Part of a small language model's weights: width 64, 97M tokens.
Each number is 50 + 12 x the weight over its row's rms, rounded and kept within 0 to 99. Layers, rows and columns count from 0. The size before them is the row's rms in percent of the matrix's.

# q: layer 5 attention query, 64x64, rms 0.194, rows 0-24, columns 0-63
# k: layer 5 attention key, 64x64, rms 0.2, rows 0-23, columns 0-63
q0 085:41 79 42 42 26 45 46 52 54 35 70 62 61 34 34 39 67 54 49 46 66 49 61 54 68 38 47 27 49 62 48 63 65 55 39 45 40 56 42 45 56 49 51 57 65 56 50 42 52 48 50 62 26 42 52 59 54 39 57 44 82 46 39 24
k0 075:53 43 43 35 45 39 49 40 66 43 62 71 47 53 47 47 63 53 51 52 50 19 40 66 62 57 38 76 59 47 59 55 67 76 50 42 57 50 30 71 55 65 61 60 47 40 37 37 61 33 43 37 43 35 63 47 71 36 37 45 47 46 44 36
q1 098:49 40 56 63 72 23 54 48 63 52 18 37 54 49 58 22 54 63 45 48 48 47 70 54 43 34 48 38 47 50 44 50 58 59 48 56 52 30 56 75 44 54 64 42 61 50 36 66 47 38 61 45 51 50 53 72 63 55 22 45 45 43 67 50
k1 086:47 40 58 43 30 45 70 38 57 73 34 36 44 53 53 38 58 37 51 35 34 66 72 63 52 42 56 52 58 49 37 51 63 64 61 38 30 45 42 56 54 45 59 42 59 43 42 48 54 53 58 63 63 69 22 44 58 68 25 41 72 57 49 60
q2 092:28 42 46 75 66 38 69 30 57 51 49 57 41 40 50 42 56 48 46 32 43 48 29 53 54 48 30 31 59 44 55 40 54 30 48 61 34 58 63 53 52 56 65 51 57 48 60 62 61 55 66 51 33 47 61 59 37 59 46 66 26 44 81 57
k2 080:35 69 62 54 35 57 51 50 59 63 33 46 52 73 36 41 37 34 65 68 40 64 36 65 48 43 39 36 56 42 56 53 60 54 68 41 38 54 31 38 58 41 58 43 54 45 74 61 39 70 66 42 51 57 43 49 43 76 48 45 60 53 30 35
q3 077:50 46 35 58 53 35 53 57 54 50 50 65 57 93 46 41 50 57 58 35 51 61 40 55 51 46 44 52 70 34 52 35 49 55 62 52 45 33 56 75 37 63 59 66 51 63 57 42 44 49 28 27 27 52 55 53 56 53 31 52 38 54 26 54
k3 073:39 54 55 62 51 53 55 55 47 51 54 54 23 32 50 51 49 48 64 43 51 67 34 68 82 50 73 38 61 43 68 44 50 42 54 41 46 47 56 41 39 41 46 30 45 65 76 63 39 43 38 31 60 71 56 39 62 41 41 41 45 39 36 33
q4 097:68 39 40 48 61 62 37 41 49 39 37 36 71 56 41 48 54 64 48 53 43 76 71 20 56 57 36 61 57 41 39 59 49 55 43 45 40 34 56 51 59 58 68 56 63 65 41 63 20 34 56 58 42 38 50 57 55 70 41 49 53 57 34 38
k4 089:65 50 44 60 37 44 42 40 39 24 56 41 61 59 58 46 65 45 21 48 36 67 49 73 71 61 61 64 56 49 76 50 58 54 55 66 43 53 38 26 60 54 69 43 75 51 43 48 45 38 48 50 48 54 34 41 63 39 44 39 62 55 49 53
q5 079:59 42 52 54 54 27 66 34 39 51 40 27 63 68 38 36 52 64 45 21 41 51 51 54 56 72 71 56 47 46 53 67 43 41 40 44 47 40 68 56 44 49 44 43 41 44 47 41 35 59 61 48 53 58 59 67 45 55 41 49 52 65 60 89
k5 077:72 58 51 42 47 50 63 39 42 70 44 27 30 38 45 55 36 68 52 43 31 53 43 45 54 44 74 61 66 43 52 66 56 37 62 54 38 47 56 36 41 70 53 38 47 41 38 40 26 69 55 34 42 61 44 49 43 45 54 62 62 55 69 72
q6 080:50 40 70 55 37 21 48 45 47 67 62 43 63 46 73 44 73 44 49 52 45 50 48 46 72 47 40 66 57 65 42 65 42 57 46 51 28 67 47 51 58 31 60 39 51 64 46 49 64 54 55 43 49 60 43 50 27 51 37 18 67 56 42 47
k6 086:39 44 37 46 39 43 36 34 37 76 90 49 60 32 68 49 51 40 46 44 48 46 37 54 51 46 51 72 55 54 34 74 38 40 37 40 32 64 63 63 54 56 74 51 56 49 52 51 56 55 47 51 56 57 53 46 45 42 55 27 51 59 30 51
q7 071:53 40 61 64 33 53 64 58 36 49 80 55 37 62 69 49 48 44 41 42 48 58 43 62 73 47 48 56 57 38 39 60 43 25 37 41 71 62 51 31 70 56 43 36 59 31 57 55 39 70 41 29 56 56 38 44 46 40 50 53 61 66 42 50
k7 083:70 53 41 52 58 61 46 36 49 39 68 63 67 51 50 62 49 32 59 43 53 47 41 33 68 52 40 30 57 31 43 51 58 54 34 44 40 77 61 36 47 59 28 67 47 55 33 69 47 70 51 38 39 58 68 61 31 36 52 53 38 38 62 48
q8 093:29 39 37 67 61 53 67 40 54 69 39 55 62 53 48 28 53 57 37 55 49 51 47 63 30 41 30 36 77 46 50 53 53 53 45 51 38 40 62 62 60 63 52 47 46 64 59 63 37 46 47 39 50 45 52 45 44 77 32 80 27 50 47 59
k8 086:38 43 62 61 62 57 52 52 56 72 36 43 32 49 40 44 26 40 29 51 66 67 69 73 44 60 51 38 72 44 55 60 50 53 53 49 52 44 41 29 57 52 25 33 42 44 74 60 52 48 41 41 56 72 56 57 51 57 31 51 55 45 32 44
q9 086:67 73 70 48 34 77 46 45 14 36 63 48 39 50 50 50 26 49 73 53 47 52 50 58 56 51 59 40 40 47 66 50 45 63 63 53 48 62 44 15 33 41 39 49 51 42 45 41 46 59 54 42 60 58 56 37 42 52 46 54 68 54 51 44
k9 088:67 71 30 59 31 26 41 41 41 26 56 56 61 37 48 35 73 51 65 50 63 40 68 53 39 47 32 54 55 65 41 52 43 67 26 35 49 57 44 58 43 70 46 57 58 68 38 48 50 53 56 43 55 30 50 43 51 46 52 44 73 54 51 44
q10 088:30 28 17 43 65 59 51 36 59 71 53 43 47 38 56 43 48 48 54 42 50 63 30 72 33 39 47 55 60 33 38 59 63 39 59 55 40 31 55 51 62 53 38 34 59 52 56 68 57 61 50 44 59 40 40 60 40 62 60 64 39 61 71 50
k10 084:69 30 61 39 58 71 56 55 43 44 33 52 30 52 54 49 19 49 46 67 53 59 52 59 49 47 38 41 51 25 35 54 51 64 71 47 46 48 49 41 57 39 32 35 71 42 72 61 56 50 69 51 66 55 29 44 54 54 55 38 61 41 55 38
q11 072:67 40 43 58 56 45 63 54 49 34 60 53 59 53 52 56 35 35 49 62 59 64 59 55 34 45 50 39 26 51 56 56 45 75 53 60 52 60 64 48 23 25 43 28 39 42 41 28 48 72 33 35 45 49 71 46 62 49 48 67 45 49 41 64
k11 074:60 56 53 22 60 49 42 55 59 37 52 65 49 21 50 49 45 51 57 69 49 58 57 53 52 38 47 44 40 71 52 69 70 68 42 49 58 57 60 45 11 35 57 34 36 47 39 45 51 43 35 51 44 40 72 44 65 55 52 64 52 34 51 43
q12 074:78 60 63 26 44 36 41 53 58 38 64 63 44 42 44 55 56 66 45 71 37 61 55 50 54 65 48 54 42 59 45 64 44 43 62 47 52 54 43 30 34 46 44 47 50 50 59 48 55 51 38 51 46 68 52 77 42 31 65 27 64 49 23 31
k12 079:62 42 29 32 41 31 39 60 47 31 66 68 59 34 36 37 67 56 46 52 42 51 54 48 69 52 42 54 40 54 41 61 50 61 44 53 36 44 40 54 43 59 73 70 45 34 50 41 58 35 61 55 49 49 46 66 70 19 70 44 61 42 49 63
q13 071:46 60 46 62 45 74 54 44 45 39 33 40 80 52 65 42 57 65 35 46 31 38 51 71 54 54 45 71 34 52 35 51 53 53 37 46 35 44 49 61 68 32 59 59 69 44 41 46 52 46 33 62 48 34 53 72 33 46 41 49 38 56 45 31
k13 070:59 25 68 43 61 59 35 53 36 52 58 32 85 80 57 51 46 43 31 44 48 65 58 51 52 53 69 68 40 49 40 54 49 54 48 46 63 39 37 44 63 36 51 40 45 60 71 56 56 48 45 60 32 45 50 59 50 41 36 64 53 33 35 43
q14 079:49 71 39 58 53 73 60 23 55 59 83 47 64 49 49 57 52 35 36 66 59 27 44 36 41 41 39 51 53 51 41 58 66 53 56 41 37 53 40 63 60 61 75 48 50 67 38 31 51 38 45 54 51 50 63 34 33 54 51 54 36 51 52 36
k14 076:52 44 40 47 33 65 50 69 74 54 41 38 50 73 52 40 60 47 22 56 58 54 65 56 50 47 52 49 38 46 35 55 52 47 52 27 70 49 45 58 71 74 47 50 56 56 61 32 60 26 36 54 55 28 50 48 50 57 46 47 30 29 48 38
q15 093:36 38 43 48 55 36 44 34 54 47 67 39 72 41 58 45 38 47 48 49 74 55 61 83 70 32 35 57 81 53 43 55 67 49 38 38 39 40 38 58 50 44 69 34 49 28 51 61 48 41 50 49 48 57 63 56 57 41 39 40 36 59 50 52
k15 079:30 35 53 32 60 46 38 53 43 49 59 42 74 44 57 38 51 51 29 57 35 52 51 63 61 23 36 36 82 46 57 62 63 52 54 48 48 50 64 54 59 67 63 44 56 44 51 62 47 61 19 44 64 62 45 61 48 42 43 58 67 44 59 36
q16 082:75 46 46 55 37 44 60 73 39 40 23 29 62 58 40 56 65 40 36 40 49 45 64 50 27 50 61 48 26 46 50 45 27 50 52 56 53 53 67 42 51 43 56 56 62 56 35 64 25 61 65 70 66 58 37 52 46 49 42 62 53 44 54 55
k16 076:78 52 47 53 36 45 50 64 43 39 56 43 34 38 60 63 66 45 64 44 35 38 23 49 17 45 55 66 42 63 55 60 33 53 52 44 59 58 46 31 38 65 50 53 48 49 37 44 48 66 34 59 45 67 47 38 67 45 40 44 65 67 65 57
q17 075:47 49 29 34 60 38 46 35 37 50 52 46 58 54 43 46 36 38 55 58 47 54 47 63 43 62 64 56 47 63 46 35 57 63 41 55 68 64 51 56 21 60 39 42 39 63 69 57 55 41 60 38 37 77 43 61 41 79 54 56 52 41 23 34
k17 071:56 69 51 61 57 55 45 25 60 47 44 50 45 31 40 50 53 45 50 48 59 69 44 75 38 29 55 32 35 70 58 39 44 55 53 61 60 55 42 66 25 47 37 55 40 59 73 39 36 47 54 37 32 66 45 46 80 52 53 53 57 50 61 41
q18 089:31 70 46 65 53 70 45 36 64 35 50 49 44 59 43 55 58 55 41 70 47 49 65 49 90 53 37 40 53 53 51 68 61 58 38 59 37 61 45 35 54 38 60 48 55 60 38 53 67 48 42 32 48 39 58 53 26 52 32 36 56 44 41 34
k18 087:45 42 53 62 55 36 43 27 82 53 60 59 66 59 50 52 58 48 33 78 58 43 62 52 53 58 40 44 56 60 47 54 56 70 22 39 50 38 41 50 60 43 54 52 62 56 52 52 53 47 48 56 62 23 61 46 55 49 51 51 43 44 08 48
q19 075:59 36 54 19 42 52 33 47 43 45 69 53 46 46 64 37 32 78 61 48 56 49 70 60 48 63 69 62 32 59 40 46 30 56 52 45 47 53 61 45 34 54 57 26 39 60 32 54 53 63 49 64 60 48 41 59 47 42 57 30 47 44 28 49
k19 076:37 38 49 39 64 40 40 57 45 64 46 47 64 27 61 26 50 75 49 31 67 57 59 45 51 55 44 46 35 50 50 46 30 52 44 62 43 57 49 68 40 60 60 48 38 31 19 57 36 43 58 57 50 34 37 65 49 45 50 60 54 61 67 73
q20 076:49 38 39 45 61 41 47 32 51 49 50 49 48 47 50 26 65 64 57 39 24 51 45 49 60 51 40 68 54 57 67 50 51 59 38 60 45 35 58 46 49 86 69 54 55 46 37 40 28 39 49 26 72 46 45 39 56 69 32 64 35 44 48 60
k20 074:46 43 36 62 45 68 42 55 50 64 62 39 34 60 61 55 29 58 51 50 65 62 44 62 57 45 37 57 70 51 61 55 49 53 56 44 40 19 15 44 46 66 77 31 45 46 66 35 48 45 44 43 61 66 47 34 60 54 40 42 48 49 57 60
q21 096:45 55 65 56 67 37 57 43 44 53 33 35 61 39 68 67 38 32 35 33 50 59 58 56 41 55 70 58 37 44 69 29 50 22 74 61 46 47 53 48 73 47 27 32 36 54 64 54 54 49 42 53 56 59 51 55 44 59 59 65 43 51 53 48
k21 086:63 58 64 44 55 28 56 33 27 50 24 52 63 53 35 72 37 35 48 46 51 72 74 46 32 36 60 32 40 27 52 46 45 60 73 66 42 52 66 39 40 49 43 41 45 57 51 72 51 59 52 54 52 47 46 49 62 63 55 51 52 56 48 38
q22 077:40 55 43 54 58 52 71 37 71 64 41 57 46 48 68 37 15 29 61 57 32 36 38 53 48 38 62 53 49 59 42 50 45 37 56 59 36 52 54 63 23 52 33 45 49 52 78 60 56 65 49 47 56 43 54 58 68 46 54 45 51 52 48 77
k22 084:44 60 65 48 52 48 69 44 57 57 47 50 62 67 56 40 28 16 64 58 49 51 61 51 55 27 59 33 60 60 43 60 69 41 50 71 19 50 47 50 30 48 26 47 45 60 66 54 47 50 53 43 48 46 49 51 52 37 53 34 57 62 65 33
q23 077:69 38 35 56 60 26 43 52 51 73 56 55 72 42 59 51 63 62 47 31 55 39 51 53 49 40 68 60 27 55 38 46 54 22 49 42 61 37 44 43 44 61 48 52 45 47 77 54 50 46 48 48 39 50 56 81 31 60 49 44 55 48 71 62
k23 084:55 30 65 40 55 54 47 41 34 48 42 40 54 66 53 45 37 67 65 33 47 69 49 48 56 36 71 42 45 24 55 43 66 54 69 65 59 59 65 35 40 54 53 58 34 40 53 38 43 33 50 35 33 56 53 64 40 66 42 48 70 43 54 71
q24 081:76 69 42 63 59 43 46 38 52 56 52 66 55 51 44 63 46 53 67 61 51 49 64 13 27 57 43 47 51 64 47 53 47 62 40 54 43 61 32 32 59 52 39 49 46 77 22 65 48 64 42 74 43 51 49 44 48 50 46 48 54 54 31 49